From a checkpoint of a small transformer trained on Wikipedia.
Training: a variant of Adam for these matrices, 82M tokens, 4999 steps.
Each number is 200 + 20 x the weight over its row's rms, rounded and kept within 0 to 999. Layers, rows and columns count from 0. The size before them is the row's rms in percent of the matrix's.

# layer 2 MLP up, 256x128, rms 0.0619, rows 78-96, columns 0-127
137,167,201,168,215,211,179,251,210,195,224,250,225,194,170,174,213,210,179,193,183,200,182,219,249,172,199,209,158,174,179,175,198,195,196,200,174,173,189,184,195,201,219,219,222,167,171,200,221,186,183,202,196,196,180,211,221,191,202,223,188,200,203,191,186,225,189,214,199,212,245,208,189,197,227,207,165,219,176,220,200,199,196,166,228,179,195,183,232,193,205,232,218,150,169,224,215,224,179,189,216,195,199,205,208,188,183,190,208,209,193,212,217,181,215,188,179,179,220,206,205,200,186,192,228,180,238,201,204
052,174,229,212,203,189,181,224,199,204,206,204,200,200,209,206,201,184,233,196,206,210,189,207,221,224,193,198,211,218,183,200,192,200,186,210,211,197,179,215,208,224,217,159,219,195,214,182,199,197,221,191,194,162,211,202,164,229,234,195,189,196,197,171,145,211,190,207,196,212,233,193,216,150,201,198,178,158,189,173,148,181,194,227,254,213,167,204,229,221,208,202,206,207,154,225,224,208,214,231,214,211,191,159,138,187,183,198,195,203,195,219,211,193,206,206,205,198,204,167,208,194,201,210,210,220,212,183,199
130,163,261,204,173,155,185,214,160,246,188,189,185,190,219,220,177,208,187,232,200,180,223,199,192,188,195,203,201,185,217,209,162,209,205,199,201,220,172,229,225,214,193,190,206,239,178,186,233,181,211,208,196,194,180,213,195,219,220,170,204,209,173,186,230,217,176,225,200,201,199,173,216,219,177,169,197,197,246,204,197,195,184,227,182,226,168,209,220,198,218,220,206,199,194,193,222,216,182,196,219,199,200,157,217,193,194,213,216,216,230,218,209,184,235,192,186,234,213,199,199,203,204,201,171,186,228,181,202
101,211,188,183,207,219,173,198,197,205,198,187,208,226,172,213,213,152,185,202,181,210,242,153,198,209,220,214,140,175,214,207,204,183,193,202,234,194,223,190,185,163,198,168,183,207,192,154,199,200,183,188,211,201,170,191,191,184,194,214,196,212,221,176,211,187,192,214,211,218,208,156,234,187,173,200,222,208,216,223,200,219,211,177,202,217,206,204,217,165,182,195,198,196,192,153,217,179,224,186,188,186,208,232,198,205,204,177,193,193,156,186,190,184,217,205,242,189,200,224,239,162,199,217,179,189,193,209,200
144,234,193,212,226,197,208,175,184,155,214,213,175,230,247,207,193,181,196,188,205,188,197,178,211,216,172,209,212,184,181,180,209,220,185,187,221,247,203,178,186,176,204,191,194,226,167,192,206,193,215,204,237,231,218,191,170,165,195,208,202,198,208,159,199,213,215,184,171,190,180,209,195,185,197,194,206,197,200,230,210,164,210,183,173,199,246,184,201,154,204,182,198,201,211,196,188,225,214,196,177,217,195,234,174,226,262,219,234,210,188,197,232,185,178,192,197,219,190,201,206,210,186,195,222,206,213,205,220
062,237,194,181,208,219,189,178,177,157,189,191,193,180,216,223,200,165,194,200,212,191,255,159,178,193,227,216,209,195,207,212,181,213,220,197,182,198,226,190,192,179,191,196,179,233,188,232,225,212,184,183,186,218,190,216,209,177,197,192,231,208,159,224,166,187,226,206,194,209,176,222,195,166,214,202,207,189,198,202,220,219,185,168,153,195,191,214,179,204,186,187,191,196,228,196,186,186,221,192,191,190,188,202,196,219,209,217,190,154,150,161,203,204,199,179,200,224,173,221,191,201,193,206,227,194,222,243,180
049,170,226,203,205,185,206,206,177,200,197,173,188,165,208,189,176,189,213,188,178,180,206,242,184,206,176,200,210,208,216,203,199,150,210,192,189,192,196,187,218,189,195,191,200,187,196,161,198,190,214,196,181,198,217,188,185,214,191,206,193,145,217,203,159,132,228,172,175,177,194,190,183,225,198,189,215,193,186,214,205,215,205,217,176,193,202,198,173,202,239,194,206,237,196,215,190,212,192,199,211,202,207,219,184,206,238,211,220,226,223,234,152,178,191,204,208,194,188,203,206,234,181,180,217,193,236,167,245
102,214,227,196,199,252,204,169,171,215,181,149,180,199,199,201,196,171,162,210,187,194,254,197,171,201,172,184,219,218,225,202,196,163,229,201,211,191,234,194,209,183,209,180,193,220,200,236,204,232,191,187,218,206,227,198,200,183,185,175,208,184,216,184,205,175,215,193,191,190,182,191,218,233,209,222,221,189,194,219,207,198,211,200,180,188,212,198,198,179,210,192,227,196,212,170,190,203,144,176,210,192,210,192,184,203,238,190,195,205,224,206,221,203,195,230,226,222,151,209,222,234,202,212,231,205,228,213,204
109,165,215,180,192,184,221,217,199,243,171,202,196,231,184,213,199,178,182,207,221,230,244,174,188,210,205,226,172,168,219,197,192,195,213,181,191,177,247,220,180,214,181,188,182,220,214,141,198,172,198,190,248,202,180,201,189,172,218,209,205,209,221,215,198,205,187,199,192,209,184,193,188,249,193,225,202,217,207,199,202,214,205,228,217,191,210,210,182,195,193,205,215,203,171,172,184,207,221,223,213,170,165,215,220,206,190,185,208,202,217,191,180,218,200,175,218,166,205,225,167,206,230,222,225,216,236,213,199
145,174,193,174,211,192,192,177,164,194,194,215,208,208,193,199,222,153,203,187,194,214,226,236,213,217,189,205,178,140,247,215,218,189,176,195,199,182,204,199,206,183,221,194,196,194,212,184,228,154,216,208,163,233,201,225,209,205,188,180,225,216,209,165,193,197,181,214,186,188,210,196,214,211,201,215,206,197,199,203,194,193,209,195,218,190,174,225,207,180,218,194,166,183,205,160,184,219,202,180,213,208,207,235,185,201,184,192,203,189,149,224,235,181,224,200,219,225,187,205,230,194,211,224,201,187,218,251,163
118,217,187,185,188,189,183,176,212,229,187,215,183,190,211,176,230,187,216,213,197,200,175,235,196,194,199,198,252,182,187,186,224,201,213,182,195,193,207,207,221,205,203,193,174,207,211,159,195,163,212,203,190,164,176,191,210,221,219,192,178,211,223,235,167,209,168,196,174,206,199,194,199,233,203,205,235,248,195,234,201,215,160,176,190,199,201,173,178,226,174,236,184,212,203,203,208,238,246,194,200,198,211,213,227,232,215,185,204,172,180,214,231,208,193,180,171,194,191,177,165,174,184,187,199,220,194,198,187
042,219,226,190,203,211,185,183,201,196,197,206,196,182,188,232,195,198,193,197,194,187,208,200,182,210,189,260,213,181,217,170,199,200,201,206,207,185,213,207,199,185,184,169,198,225,181,210,216,200,204,196,218,209,195,178,198,220,201,209,216,201,195,209,224,213,225,193,176,193,189,204,208,199,205,214,181,190,196,202,207,163,205,261,277,187,242,177,206,192,150,188,211,215,279,187,189,215,193,174,194,177,196,225,252,178,203,198,222,213,216,170,169,183,193,187,205,220,200,190,189,217,193,204,179,198,204,185,204
141,176,181,232,215,183,211,156,172,205,162,196,211,218,166,162,216,202,211,181,213,222,216,165,226,196,203,209,199,180,231,199,218,212,219,193,196,188,178,235,216,189,209,199,206,193,197,170,212,178,210,226,179,220,184,182,177,201,213,189,181,221,225,181,152,199,188,179,204,206,200,233,175,209,202,196,198,185,218,209,225,194,227,157,208,207,150,228,196,221,199,218,182,190,192,200,206,169,217,172,177,184,230,228,190,205,174,226,183,191,188,192,209,155,228,212,232,211,180,194,204,202,220,216,223,223,208,217,189
052,194,209,175,209,197,216,196,192,179,197,212,202,201,196,212,171,240,198,206,216,212,249,178,187,200,199,191,189,200,225,179,209,190,217,204,190,190,229,220,163,221,181,188,180,186,233,216,215,214,190,184,196,196,199,207,185,179,191,242,212,245,181,221,206,190,204,196,230,179,191,200,212,246,222,232,197,220,200,184,207,208,199,189,224,231,261,203,178,210,198,218,221,188,206,153,192,190,154,212,213,204,193,170,192,196,131,176,183,166,194,194,202,227,190,180,209,216,210,186,210,211,184,209,215,202,219,221,189
141,182,218,201,227,230,200,223,225,221,215,199,195,195,223,241,195,228,218,206,199,210,177,219,162,184,226,169,166,207,208,205,200,225,196,206,187,177,223,182,174,202,203,206,185,199,210,214,195,230,198,194,228,200,228,203,240,197,193,219,191,206,183,208,210,192,184,206,212,167,197,168,198,203,201,183,205,195,181,205,204,225,168,234,194,171,256,184,189,193,177,188,190,163,197,203,205,200,180,194,222,228,161,175,217,175,261,216,234,216,208,175,194,197,152,210,203,183,215,182,202,224,189,196,200,164,203,212,187
177,202,172,210,247,213,231,223,228,195,186,172,192,180,215,216,187,215,208,198,179,227,178,175,186,196,183,226,206,211,194,173,206,185,214,181,169,174,180,180,177,206,183,225,167,217,241,209,186,204,188,195,208,192,211,199,204,209,219,177,189,212,201,192,178,173,212,186,201,212,207,182,220,189,239,201,178,201,174,170,215,218,210,169,206,194,166,178,204,228,184,242,165,189,191,206,176,197,161,191,201,207,203,217,181,206,172,229,187,245,226,200,221,203,193,206,176,171,191,215,236,228,163,225,194,186,214,184,232
099,232,227,196,207,227,200,156,225,148,207,167,203,184,211,239,204,157,183,182,220,195,185,195,187,160,212,193,194,177,223,210,213,212,228,175,211,185,213,190,148,216,185,205,185,186,213,196,201,191,209,179,189,186,223,208,236,224,196,203,190,213,192,216,201,235,179,245,205,218,211,214,205,191,201,179,214,191,208,168,200,190,216,158,207,225,185,161,184,210,202,210,188,227,245,224,214,223,198,211,206,207,207,207,163,209,193,217,197,184,196,223,206,212,209,177,190,201,182,180,186,206,165,208,179,159,213,187,205
099,236,237,210,193,207,188,187,196,171,173,169,202,201,201,199,200,198,190,209,191,207,202,193,193,229,183,237,184,198,185,194,213,195,209,194,185,213,193,212,244,173,200,193,199,154,205,171,235,209,223,198,204,212,170,185,172,174,193,205,186,253,221,190,171,211,235,184,183,219,191,197,204,221,193,219,209,192,189,184,244,181,197,181,229,234,211,206,206,160,169,190,217,238,196,218,190,178,242,210,162,210,221,212,208,203,234,189,211,194,165,210,215,191,209,199,193,169,174,194,194,224,234,198,217,213,218,180,171
103,192,226,188,195,174,196,208,198,233,178,210,217,221,215,203,213,210,184,197,220,234,180,167,224,207,192,217,190,235,210,193,193,202,213,210,186,173,219,207,171,215,202,209,183,217,234,208,149,203,213,192,201,225,248,183,191,202,214,205,175,240,218,188,190,230,212,167,174,199,203,194,200,186,196,198,222,188,191,208,199,169,190,207,194,203,173,184,181,198,146,171,204,239,188,222,225,199,182,207,185,203,179,215,179,215,204,181,209,177,194,219,204,220,178,186,208,181,200,184,199,224,217,186,289,208,200,208,187
# layer 2 MLP down (transposed), 256x128, rms 0.0573, rows 78-95, columns 0-127
133,221,220,187,199,196,173,209,199,209,199,221,198,222,194,183,207,168,186,186,208,196,199,200,195,209,172,228,176,182,185,160,167,205,203,230,185,165,202,84,234,201,217,219,212,207,184,206,203,189,205,192,193,192,188,207,228,202,167,206,156,215,193,218,188,209,211,188,211,207,192,188,218,211,234,211,214,224,206,205,215,196,230,208,198,187,194,198,223,206,199,173,213,200,212,193,203,196,185,192,197,215,190,211,189,199,168,204,213,190,219,124,214,191,202,203,194,187,204,213,202,196,201,190,225,221,230,198,196
050,209,208,197,184,200,167,226,210,188,179,207,180,208,173,180,210,200,216,213,190,176,205,216,185,208,183,204,177,215,180,201,183,179,176,197,182,168,218,121,221,199,212,202,176,212,187,172,173,202,213,214,201,186,207,203,237,231,200,183,191,190,159,234,211,215,220,214,196,169,176,169,184,208,207,205,241,215,198,213,199,210,166,191,170,175,151,219,186,203,184,186,198,182,182,184,201,200,196,195,208,198,204,207,190,207,222,211,186,247,207,178,181,182,225,201,201,194,209,195,163,198,164,156,170,189,178,201,183
135,211,208,178,197,202,206,183,188,228,189,200,200,194,209,207,201,197,218,200,186,221,224,201,187,214,181,210,208,215,225,187,205,224,174,187,179,195,249,294,178,178,205,213,197,218,225,218,224,188,200,199,195,210,199,233,218,199,212,184,214,197,197,194,187,188,208,202,205,185,198,215,204,168,185,196,217,167,151,203,185,200,197,166,194,190,202,194,172,230,176,178,182,198,161,214,186,181,202,211,141,201,226,200,184,197,183,223,196,219,184,266,211,189,196,185,199,187,210,198,186,232,203,190,196,236,212,182,201
107,170,195,203,175,202,179,190,197,179,206,195,226,230,215,198,213,212,182,200,227,207,184,191,226,188,192,202,199,173,225,197,199,191,208,175,145,226,184,238,217,154,222,230,185,166,193,176,223,200,205,187,202,175,177,188,186,220,185,191,230,192,219,172,175,189,198,210,162,190,215,257,196,238,246,194,206,224,212,190,209,175,204,206,187,195,217,207,204,180,194,197,230,203,185,197,179,183,178,188,210,176,183,222,167,179,207,213,184,222,205,193,220,190,169,257,224,200,183,204,215,227,202,173,207,198,210,205,202
145,199,212,182,166,193,207,184,188,200,197,210,246,219,221,205,224,206,213,193,225,219,232,195,246,190,198,225,203,213,203,192,176,157,214,186,146,209,183,222,207,162,226,232,172,201,178,202,202,214,209,203,209,205,174,189,191,191,239,216,242,167,219,170,184,180,166,164,186,198,214,214,191,211,223,213,207,192,221,203,184,173,188,207,184,176,210,197,200,202,182,184,234,219,208,214,203,193,194,199,194,199,234,230,171,199,242,229,208,215,214,208,167,207,238,198,230,180,187,179,187,213,211,203,211,191,227,197,190
066,215,209,211,159,197,206,214,193,217,212,217,200,233,214,175,185,235,212,203,186,202,198,217,196,197,190,199,210,180,217,260,208,197,198,216,194,169,168,272,234,217,190,176,250,169,183,206,185,178,222,166,184,225,201,210,212,175,198,207,199,180,215,198,207,193,211,189,178,188,230,198,204,207,243,205,186,187,205,186,168,205,208,194,226,194,194,178,192,217,201,179,225,205,157,193,225,176,197,189,198,187,182,217,196,177,192,212,236,194,192,187,221,208,200,212,187,161,216,209,234,204,233,214,194,194,237,193,211
040,193,210,185,189,177,194,207,207,226,210,196,227,220,186,186,210,195,225,194,193,198,211,219,191,223,163,224,209,168,200,184,164,205,215,234,164,186,159,158,234,217,208,209,185,200,210,185,197,207,248,218,173,171,182,210,211,232,188,188,185,203,209,177,173,209,199,214,205,222,194,229,193,222,200,187,221,211,215,207,228,226,208,225,207,237,205,205,196,190,215,194,218,196,226,202,226,183,212,217,174,214,210,189,204,201,215,169,198,253,151,204,214,200,168,198,227,194,194,170,187,252,193,187,228,200,215,171,193
102,177,200,233,189,206,223,192,206,208,194,209,207,202,206,202,172,232,161,230,197,202,199,207,226,167,216,197,230,211,168,189,222,189,221,203,192,198,198,300,187,201,198,175,225,179,203,202,197,209,209,175,192,181,191,182,168,229,206,217,256,192,208,188,202,183,177,214,176,195,194,206,185,178,203,222,214,187,170,179,187,217,206,192,223,200,230,199,195,175,180,222,185,195,176,202,188,192,170,216,188,178,202,187,194,189,186,189,228,166,216,193,208,175,187,211,216,190,192,188,192,221,216,243,183,215,227,222,195
115,194,174,156,184,191,163,224,179,220,223,234,195,205,186,209,221,201,209,192,203,189,199,219,184,166,185,197,217,213,160,227,201,240,191,189,227,194,176,164,208,217,189,208,188,225,186,178,187,190,187,194,191,183,189,186,153,208,206,176,182,189,205,191,228,171,184,217,196,208,247,216,192,216,194,211,218,219,182,201,202,228,186,193,204,243,216,187,203,196,211,196,191,189,218,181,202,202,192,167,197,181,191,215,205,190,198,165,210,187,198,136,211,228,171,202,177,266,218,192,218,190,216,209,189,184,218,210,191
141,210,220,204,184,206,193,213,212,222,220,209,174,208,220,178,192,201,207,215,205,183,205,206,173,162,223,185,215,186,202,187,165,197,191,208,241,220,181,119,208,243,196,220,196,195,202,212,210,198,211,227,185,207,204,251,220,189,201,172,161,193,193,183,230,210,208,196,227,178,192,223,207,200,180,188,221,202,206,188,216,187,185,212,192,191,213,184,203,170,218,216,208,200,249,184,240,191,201,197,202,215,188,176,228,190,189,208,208,170,237,166,218,233,229,193,163,210,178,189,212,230,191,219,192,187,205,215,189
120,222,206,190,175,197,202,222,199,192,195,179,176,222,191,211,198,206,201,209,206,178,195,206,221,186,209,201,201,199,222,197,235,203,226,210,173,202,188,288,199,208,186,212,212,184,180,205,215,165,200,229,209,211,202,180,212,223,226,189,159,194,176,205,199,179,184,182,186,238,190,214,187,205,168,230,219,214,194,192,180,200,182,212,181,188,218,196,188,208,200,218,200,217,158,197,238,225,189,189,202,208,175,209,207,183,206,223,189,221,197,173,240,159,242,190,211,191,205,185,182,183,169,184,175,171,184,151,179
032,213,199,243,213,199,180,190,171,203,195,199,200,196,210,178,198,186,223,240,196,204,202,187,183,204,162,227,189,216,191,226,213,209,221,212,142,209,222,259,189,199,208,182,198,231,180,182,166,221,164,186,190,209,223,173,216,231,223,201,223,199,219,152,215,212,222,201,191,189,205,230,176,212,174,172,196,197,208,188,205,196,198,191,171,222,186,179,223,199,174,214,230,223,187,184,188,200,182,196,216,194,172,193,185,210,195,181,177,215,205,193,221,188,221,212,199,190,235,196,254,205,183,185,177,214,200,232,219
138,211,216,154,185,194,211,219,197,167,208,194,205,209,220,198,191,207,205,196,210,171,198,210,173,199,226,217,224,196,213,216,164,177,195,200,188,211,211,122,194,208,214,201,206,205,200,194,235,213,185,221,201,223,184,218,221,178,217,148,143,193,189,165,215,187,167,241,201,192,183,190,200,241,189,198,219,204,200,204,209,194,187,221,177,207,234,204,184,189,195,186,223,196,218,196,235,215,189,208,201,213,202,217,191,198,218,199,199,209,213,143,196,215,165,181,197,201,195,175,229,204,197,206,177,197,239,181,188
051,202,217,185,229,201,235,203,169,196,201,213,213,197,209,207,220,212,234,180,225,179,209,203,214,218,210,233,190,202,214,195,234,198,210,179,181,198,195,207,198,192,183,168,251,209,199,191,249,247,209,200,195,235,200,191,149,199,191,212,253,182,181,206,214,202,213,175,230,170,178,220,199,194,209,213,197,185,210,202,217,245,166,192,233,178,180,221,210,203,194,215,241,159,197,194,193,181,188,177,240,214,209,203,192,194,187,198,226,218,198,215,218,196,193,177,219,204,200,231,193,162,176,215,203,206,202,203,197
136,203,204,205,203,180,199,187,207,236,188,185,174,210,176,186,175,222,222,206,206,207,192,221,242,220,155,185,166,209,230,165,223,213,172,203,228,209,181,232,196,217,207,231,163,183,203,203,152,189,200,196,187,218,217,215,213,187,219,208,196,201,203,244,154,206,230,184,216,181,229,212,211,156,207,199,220,162,204,174,166,220,208,188,243,215,193,209,213,202,196,226,192,207,190,215,168,185,226,225,217,188,186,167,212,173,206,204,187,187,202,204,188,205,221,219,201,192,197,221,207,205,215,236,221,197,187,208,218
153,201,177,228,247,206,191,192,254,197,197,215,206,202,222,205,197,194,198,216,191,225,209,198,181,213,194,177,196,213,187,187,212,197,198,199,180,170,214,260,202,193,192,197,176,218,224,201,199,207,194,195,206,200,200,195,192,211,234,181,215,188,194,195,183,192,182,161,208,212,207,190,224,200,195,217,192,195,192,168,182,197,215,141,205,187,176,199,198,214,182,209,189,199,158,202,169,198,185,173,211,201,195,224,208,204,179,227,203,245,208,282,225,195,210,211,191,166,201,225,227,239,180,212,200,171,223,184,212
100,193,164,219,206,175,220,211,206,223,169,200,223,189,182,184,158,257,196,169,177,175,205,200,186,208,193,186,196,232,227,191,221,219,198,170,181,211,225,199,189,215,220,178,198,227,212,199,213,222,164,225,229,156,233,198,216,188,241,174,224,209,181,197,192,197,185,203,157,219,201,182,195,189,227,194,173,213,191,221,202,215,182,205,229,195,162,212,173,192,194,209,188,191,195,208,241,232,210,175,207,189,210,209,216,203,227,175,238,203,216,202,195,218,213,184,200,186,214,213,204,200,192,203,239,181,228,198,218
090,182,201,201,195,183,207,182,211,218,214,217,186,215,176,224,181,176,209,229,231,221,216,200,205,213,211,194,210,218,203,164,213,162,209,201,179,209,146,196,185,214,226,190,197,193,196,216,163,205,207,183,229,209,243,217,207,184,244,221,149,226,176,219,201,226,208,209,200,195,197,196,192,175,198,222,178,190,218,188,195,234,208,206,209,180,212,195,175,159,221,235,225,181,202,214,207,209,202,237,222,220,180,215,245,211,234,227,201,202,207,192,201,183,225,196,201,175,182,193,233,203,215,211,181,213,182,221,242
# layer 2 MLP gate, 256x128, rms 0.0639, rows 79-96, columns 0-127
049,201,192,209,214,182,182,205,194,203,218,224,209,179,216,183,207,237,223,204,168,186,197,226,233,220,210,185,202,224,170,191,196,255,159,189,183,183,183,197,178,201,174,212,200,195,201,213,204,225,195,183,204,195,194,191,222,222,186,198,178,192,187,208,211,254,205,229,207,183,206,231,166,240,204,220,201,181,211,191,175,170,212,175,168,179,193,176,201,245,199,220,211,225,217,217,207,241,199,205,209,158,205,167,228,206,159,208,207,209,169,220,211,222,182,192,188,189,194,170,185,178,191,186,198,231,177,185,211
135,235,166,194,217,258,195,197,225,165,210,180,212,223,196,206,195,188,227,175,211,219,170,195,162,219,202,196,193,220,190,202,218,195,205,209,177,159,220,201,179,186,207,200,205,200,207,229,200,233,212,188,203,230,212,189,219,198,173,209,202,198,221,226,171,176,203,190,187,191,189,182,178,193,214,243,206,203,154,207,227,201,212,181,180,167,244,185,192,232,183,166,194,205,188,216,189,200,215,212,169,202,190,237,169,227,204,210,186,175,184,220,183,215,154,191,204,158,203,187,187,197,199,205,231,186,206,210,200
110,150,225,187,185,183,183,198,217,243,225,185,212,198,174,168,182,238,202,189,178,198,177,206,173,190,208,235,219,201,201,172,200,222,220,194,206,198,186,213,216,249,220,203,195,199,223,197,208,202,195,210,193,183,194,221,211,212,221,190,198,205,197,216,206,188,230,210,182,197,214,205,197,191,189,207,185,217,199,162,204,206,189,233,245,202,204,184,214,228,187,226,209,219,166,214,216,166,177,222,219,204,200,168,173,204,133,187,185,181,192,201,229,219,198,212,193,175,209,168,178,219,220,216,160,213,180,165,200
149,190,206,183,204,233,190,176,212,194,183,204,215,198,210,225,184,242,229,189,244,201,220,201,189,210,187,189,245,208,203,199,214,193,204,212,173,202,171,193,187,221,198,209,211,224,210,227,237,199,195,214,197,168,216,226,227,189,206,200,204,193,156,212,204,171,170,188,172,186,193,208,167,186,207,224,190,198,165,180,157,209,191,210,172,162,182,243,204,221,190,198,197,190,196,215,206,200,186,172,207,192,198,161,192,183,217,215,195,189,234,196,205,220,237,169,173,188,196,189,187,255,201,176,213,230,220,179,223
070,195,203,188,224,192,203,205,211,214,202,206,192,201,206,245,205,204,174,196,162,199,186,196,217,253,190,171,226,199,151,183,216,214,204,194,197,214,184,196,197,215,198,203,212,221,203,199,186,177,209,189,218,205,189,213,164,217,175,190,209,203,214,204,182,172,196,210,136,178,191,196,193,194,208,215,185,199,215,150,209,169,200,213,167,209,214,201,175,235,164,218,232,180,162,203,213,176,207,200,219,169,207,201,224,188,187,215,211,224,239,225,200,189,168,181,231,171,203,187,201,208,216,217,243,219,234,213,209
047,208,202,207,185,205,214,191,210,188,164,187,198,187,218,184,191,186,173,213,195,195,211,182,211,210,200,256,188,203,242,155,197,217,209,197,193,199,218,197,176,222,183,173,200,220,201,193,210,199,189,197,179,215,227,189,208,202,210,201,225,148,183,199,224,171,201,199,226,170,183,195,197,141,193,185,191,217,199,215,212,181,211,209,194,198,237,186,177,195,136,194,211,173,251,200,195,216,201,163,201,248,208,216,178,201,221,186,208,217,176,192,166,211,194,215,210,196,184,167,218,188,188,202,223,179,185,198,172
103,191,207,197,206,172,188,230,228,158,205,236,220,222,196,207,209,207,232,219,193,217,147,205,219,223,222,229,163,173,192,211,201,258,177,202,195,197,160,201,199,213,192,216,218,183,191,186,216,199,220,213,189,201,173,204,209,202,236,195,186,231,182,221,199,231,172,200,187,222,226,201,185,194,197,198,172,191,217,173,209,206,177,211,202,227,171,193,211,227,177,213,194,221,183,233,226,169,248,208,189,202,195,194,193,203,190,198,198,192,190,204,183,178,195,171,177,173,223,175,174,192,222,184,168,196,206,170,191
103,225,140,190,211,206,196,165,189,231,207,215,191,203,201,195,221,189,218,205,164,186,192,174,181,203,159,172,247,199,242,202,191,216,204,181,217,186,219,176,163,182,193,184,173,222,227,164,213,224,200,192,181,202,211,177,192,211,188,176,204,197,229,221,202,210,187,175,183,199,189,177,176,257,178,204,241,217,197,217,202,213,198,176,202,205,194,192,174,209,229,169,181,177,226,181,184,210,213,191,188,204,198,212,172,214,207,163,211,178,210,176,195,209,189,203,215,173,219,197,189,182,203,226,188,201,166,208,204
145,197,199,191,201,203,165,173,179,206,197,204,222,214,197,188,217,156,165,205,214,217,185,184,220,224,194,192,172,180,247,189,200,183,178,195,199,200,203,199,212,166,193,197,183,208,204,167,185,154,198,193,171,207,194,188,177,163,202,183,232,199,225,160,187,205,185,186,204,225,213,174,207,202,180,176,219,195,188,207,194,191,195,181,204,182,187,223,220,146,193,180,175,177,184,182,195,246,227,190,205,210,212,243,188,206,193,193,227,183,170,224,245,167,211,200,224,224,162,222,199,202,199,197,183,177,208,217,186
113,208,238,229,209,200,215,218,182,188,208,185,218,208,182,227,168,199,183,226,212,169,228,199,185,224,194,199,171,213,221,197,191,201,178,226,189,196,199,201,195,218,196,208,208,211,170,237,234,222,169,207,192,248,193,233,218,190,212,183,215,173,151,163,241,182,216,198,214,202,215,177,173,185,191,224,206,184,200,188,208,211,198,199,203,194,207,184,224,216,237,156,219,199,167,189,196,186,178,186,176,206,185,181,190,160,214,223,194,224,207,227,198,182,216,190,222,209,233,203,205,208,201,209,164,158,185,178,193
037,211,191,199,182,194,223,199,188,172,206,186,189,210,198,198,198,222,181,200,210,195,207,192,169,198,198,266,211,180,218,224,220,245,185,199,187,199,199,190,188,168,211,194,198,233,201,237,188,195,203,201,181,204,184,223,234,186,208,199,206,144,216,207,185,195,218,206,156,205,181,200,230,215,204,221,216,173,204,226,214,187,221,184,212,223,148,203,203,213,226,201,187,225,166,185,199,166,195,203,187,212,220,231,202,185,231,209,224,228,208,237,203,172,194,248,205,225,217,178,197,215,195,185,226,217,168,211,195
128,212,198,207,225,209,184,197,193,164,183,194,210,218,190,185,222,176,203,184,203,205,211,204,189,220,222,194,193,201,209,201,207,175,175,231,185,189,232,220,245,188,226,192,203,169,211,199,199,177,186,202,167,197,209,208,158,185,194,204,190,207,182,177,175,178,198,185,179,267,208,210,196,197,163,156,214,181,209,245,201,198,205,163,179,173,199,224,206,187,206,157,151,209,191,217,224,183,233,202,188,210,204,223,180,199,193,192,218,211,221,180,225,184,238,199,210,200,176,223,227,216,189,201,192,193,204,206,245
054,215,186,185,200,197,207,198,220,200,197,219,198,206,210,199,219,176,181,210,191,178,204,167,189,222,196,215,195,190,175,240,204,193,169,198,187,223,202,230,211,226,211,184,201,210,210,237,207,229,195,194,220,220,203,240,221,192,217,204,209,235,213,202,237,221,183,195,223,202,200,154,173,191,207,219,192,190,194,208,205,211,191,177,185,204,205,176,159,198,164,210,184,183,226,209,186,190,283,146,193,183,185,220,182,198,152,203,203,197,167,200,205,191,211,183,180,193,216,205,210,196,239,203,173,237,189,198,188
130,199,227,221,182,200,202,197,194,185,177,200,209,208,181,205,190,203,219,196,205,166,187,202,178,183,217,220,229,187,233,220,181,188,169,229,184,172,189,218,242,226,221,210,235,186,188,222,213,208,177,218,180,201,186,212,201,208,226,187,178,180,189,165,225,222,154,181,217,214,230,165,222,196,182,168,205,176,208,222,186,205,203,189,168,205,195,218,225,215,210,172,171,199,192,266,238,176,206,214,156,182,196,196,192,199,197,179,191,203,188,193,189,203,217,156,201,199,206,171,224,211,187,185,206,192,194,178,226
174,180,222,186,161,186,182,177,171,204,219,231,210,230,182,181,200,186,181,204,218,180,221,214,217,203,217,205,203,200,222,228,194,204,188,218,236,227,222,223,227,210,209,181,244,180,176,190,210,188,211,199,192,213,191,196,197,188,178,228,209,186,199,199,224,222,196,228,195,183,192,214,187,207,182,191,224,218,220,235,180,186,193,239,189,218,227,223,198,179,208,165,236,217,200,201,220,189,243,209,187,196,202,180,223,184,226,173,211,154,173,194,180,198,212,197,212,234,207,172,163,168,233,175,208,227,183,208,172
098,232,168,177,204,208,171,212,202,214,231,234,196,189,210,211,209,232,210,212,220,239,241,185,195,228,186,210,228,185,208,238,211,209,171,202,201,179,227,202,217,199,223,170,210,227,210,201,200,172,226,177,185,202,224,213,231,181,218,182,214,220,229,231,147,159,182,172,222,190,182,192,218,201,193,216,208,214,213,203,218,220,234,201,224,187,219,218,216,194,222,176,213,217,206,184,196,185,184,190,236,224,164,192,195,184,174,216,228,210,202,180,227,202,225,224,185,204,216,213,198,220,211,207,199,193,192,189,232
094,199,204,202,206,218,198,182,196,210,205,191,199,198,180,240,222,187,214,194,197,207,248,217,199,234,181,208,199,228,187,214,224,193,183,201,176,214,227,203,192,177,229,190,193,204,193,187,210,205,199,154,165,229,212,202,184,168,175,195,195,162,233,191,187,183,251,218,226,189,186,219,202,210,204,255,225,168,205,208,223,245,198,239,152,206,202,178,180,200,185,213,198,203,230,187,194,186,192,181,208,169,173,194,253,234,194,189,195,196,210,190,198,209,214,192,184,206,209,166,199,192,191,200,223,201,195,230,199
095,198,182,225,194,211,205,251,214,151,219,183,191,228,163,173,195,215,202,195,203,197,182,217,245,165,210,188,206,175,199,206,194,208,169,219,189,230,210,208,219,183,200,230,204,202,192,203,189,210,180,261,187,167,165,202,185,216,209,201,209,187,182,193,212,210,187,226,222,205,201,204,181,188,198,201,182,204,216,212,186,212,181,205,195,222,211,204,259,215,216,224,180,156,190,211,205,211,194,172,195,224,182,180,192,180,227,219,189,212,190,197,194,211,220,204,170,198,247,183,221,162,194,220,171,173,181,193,195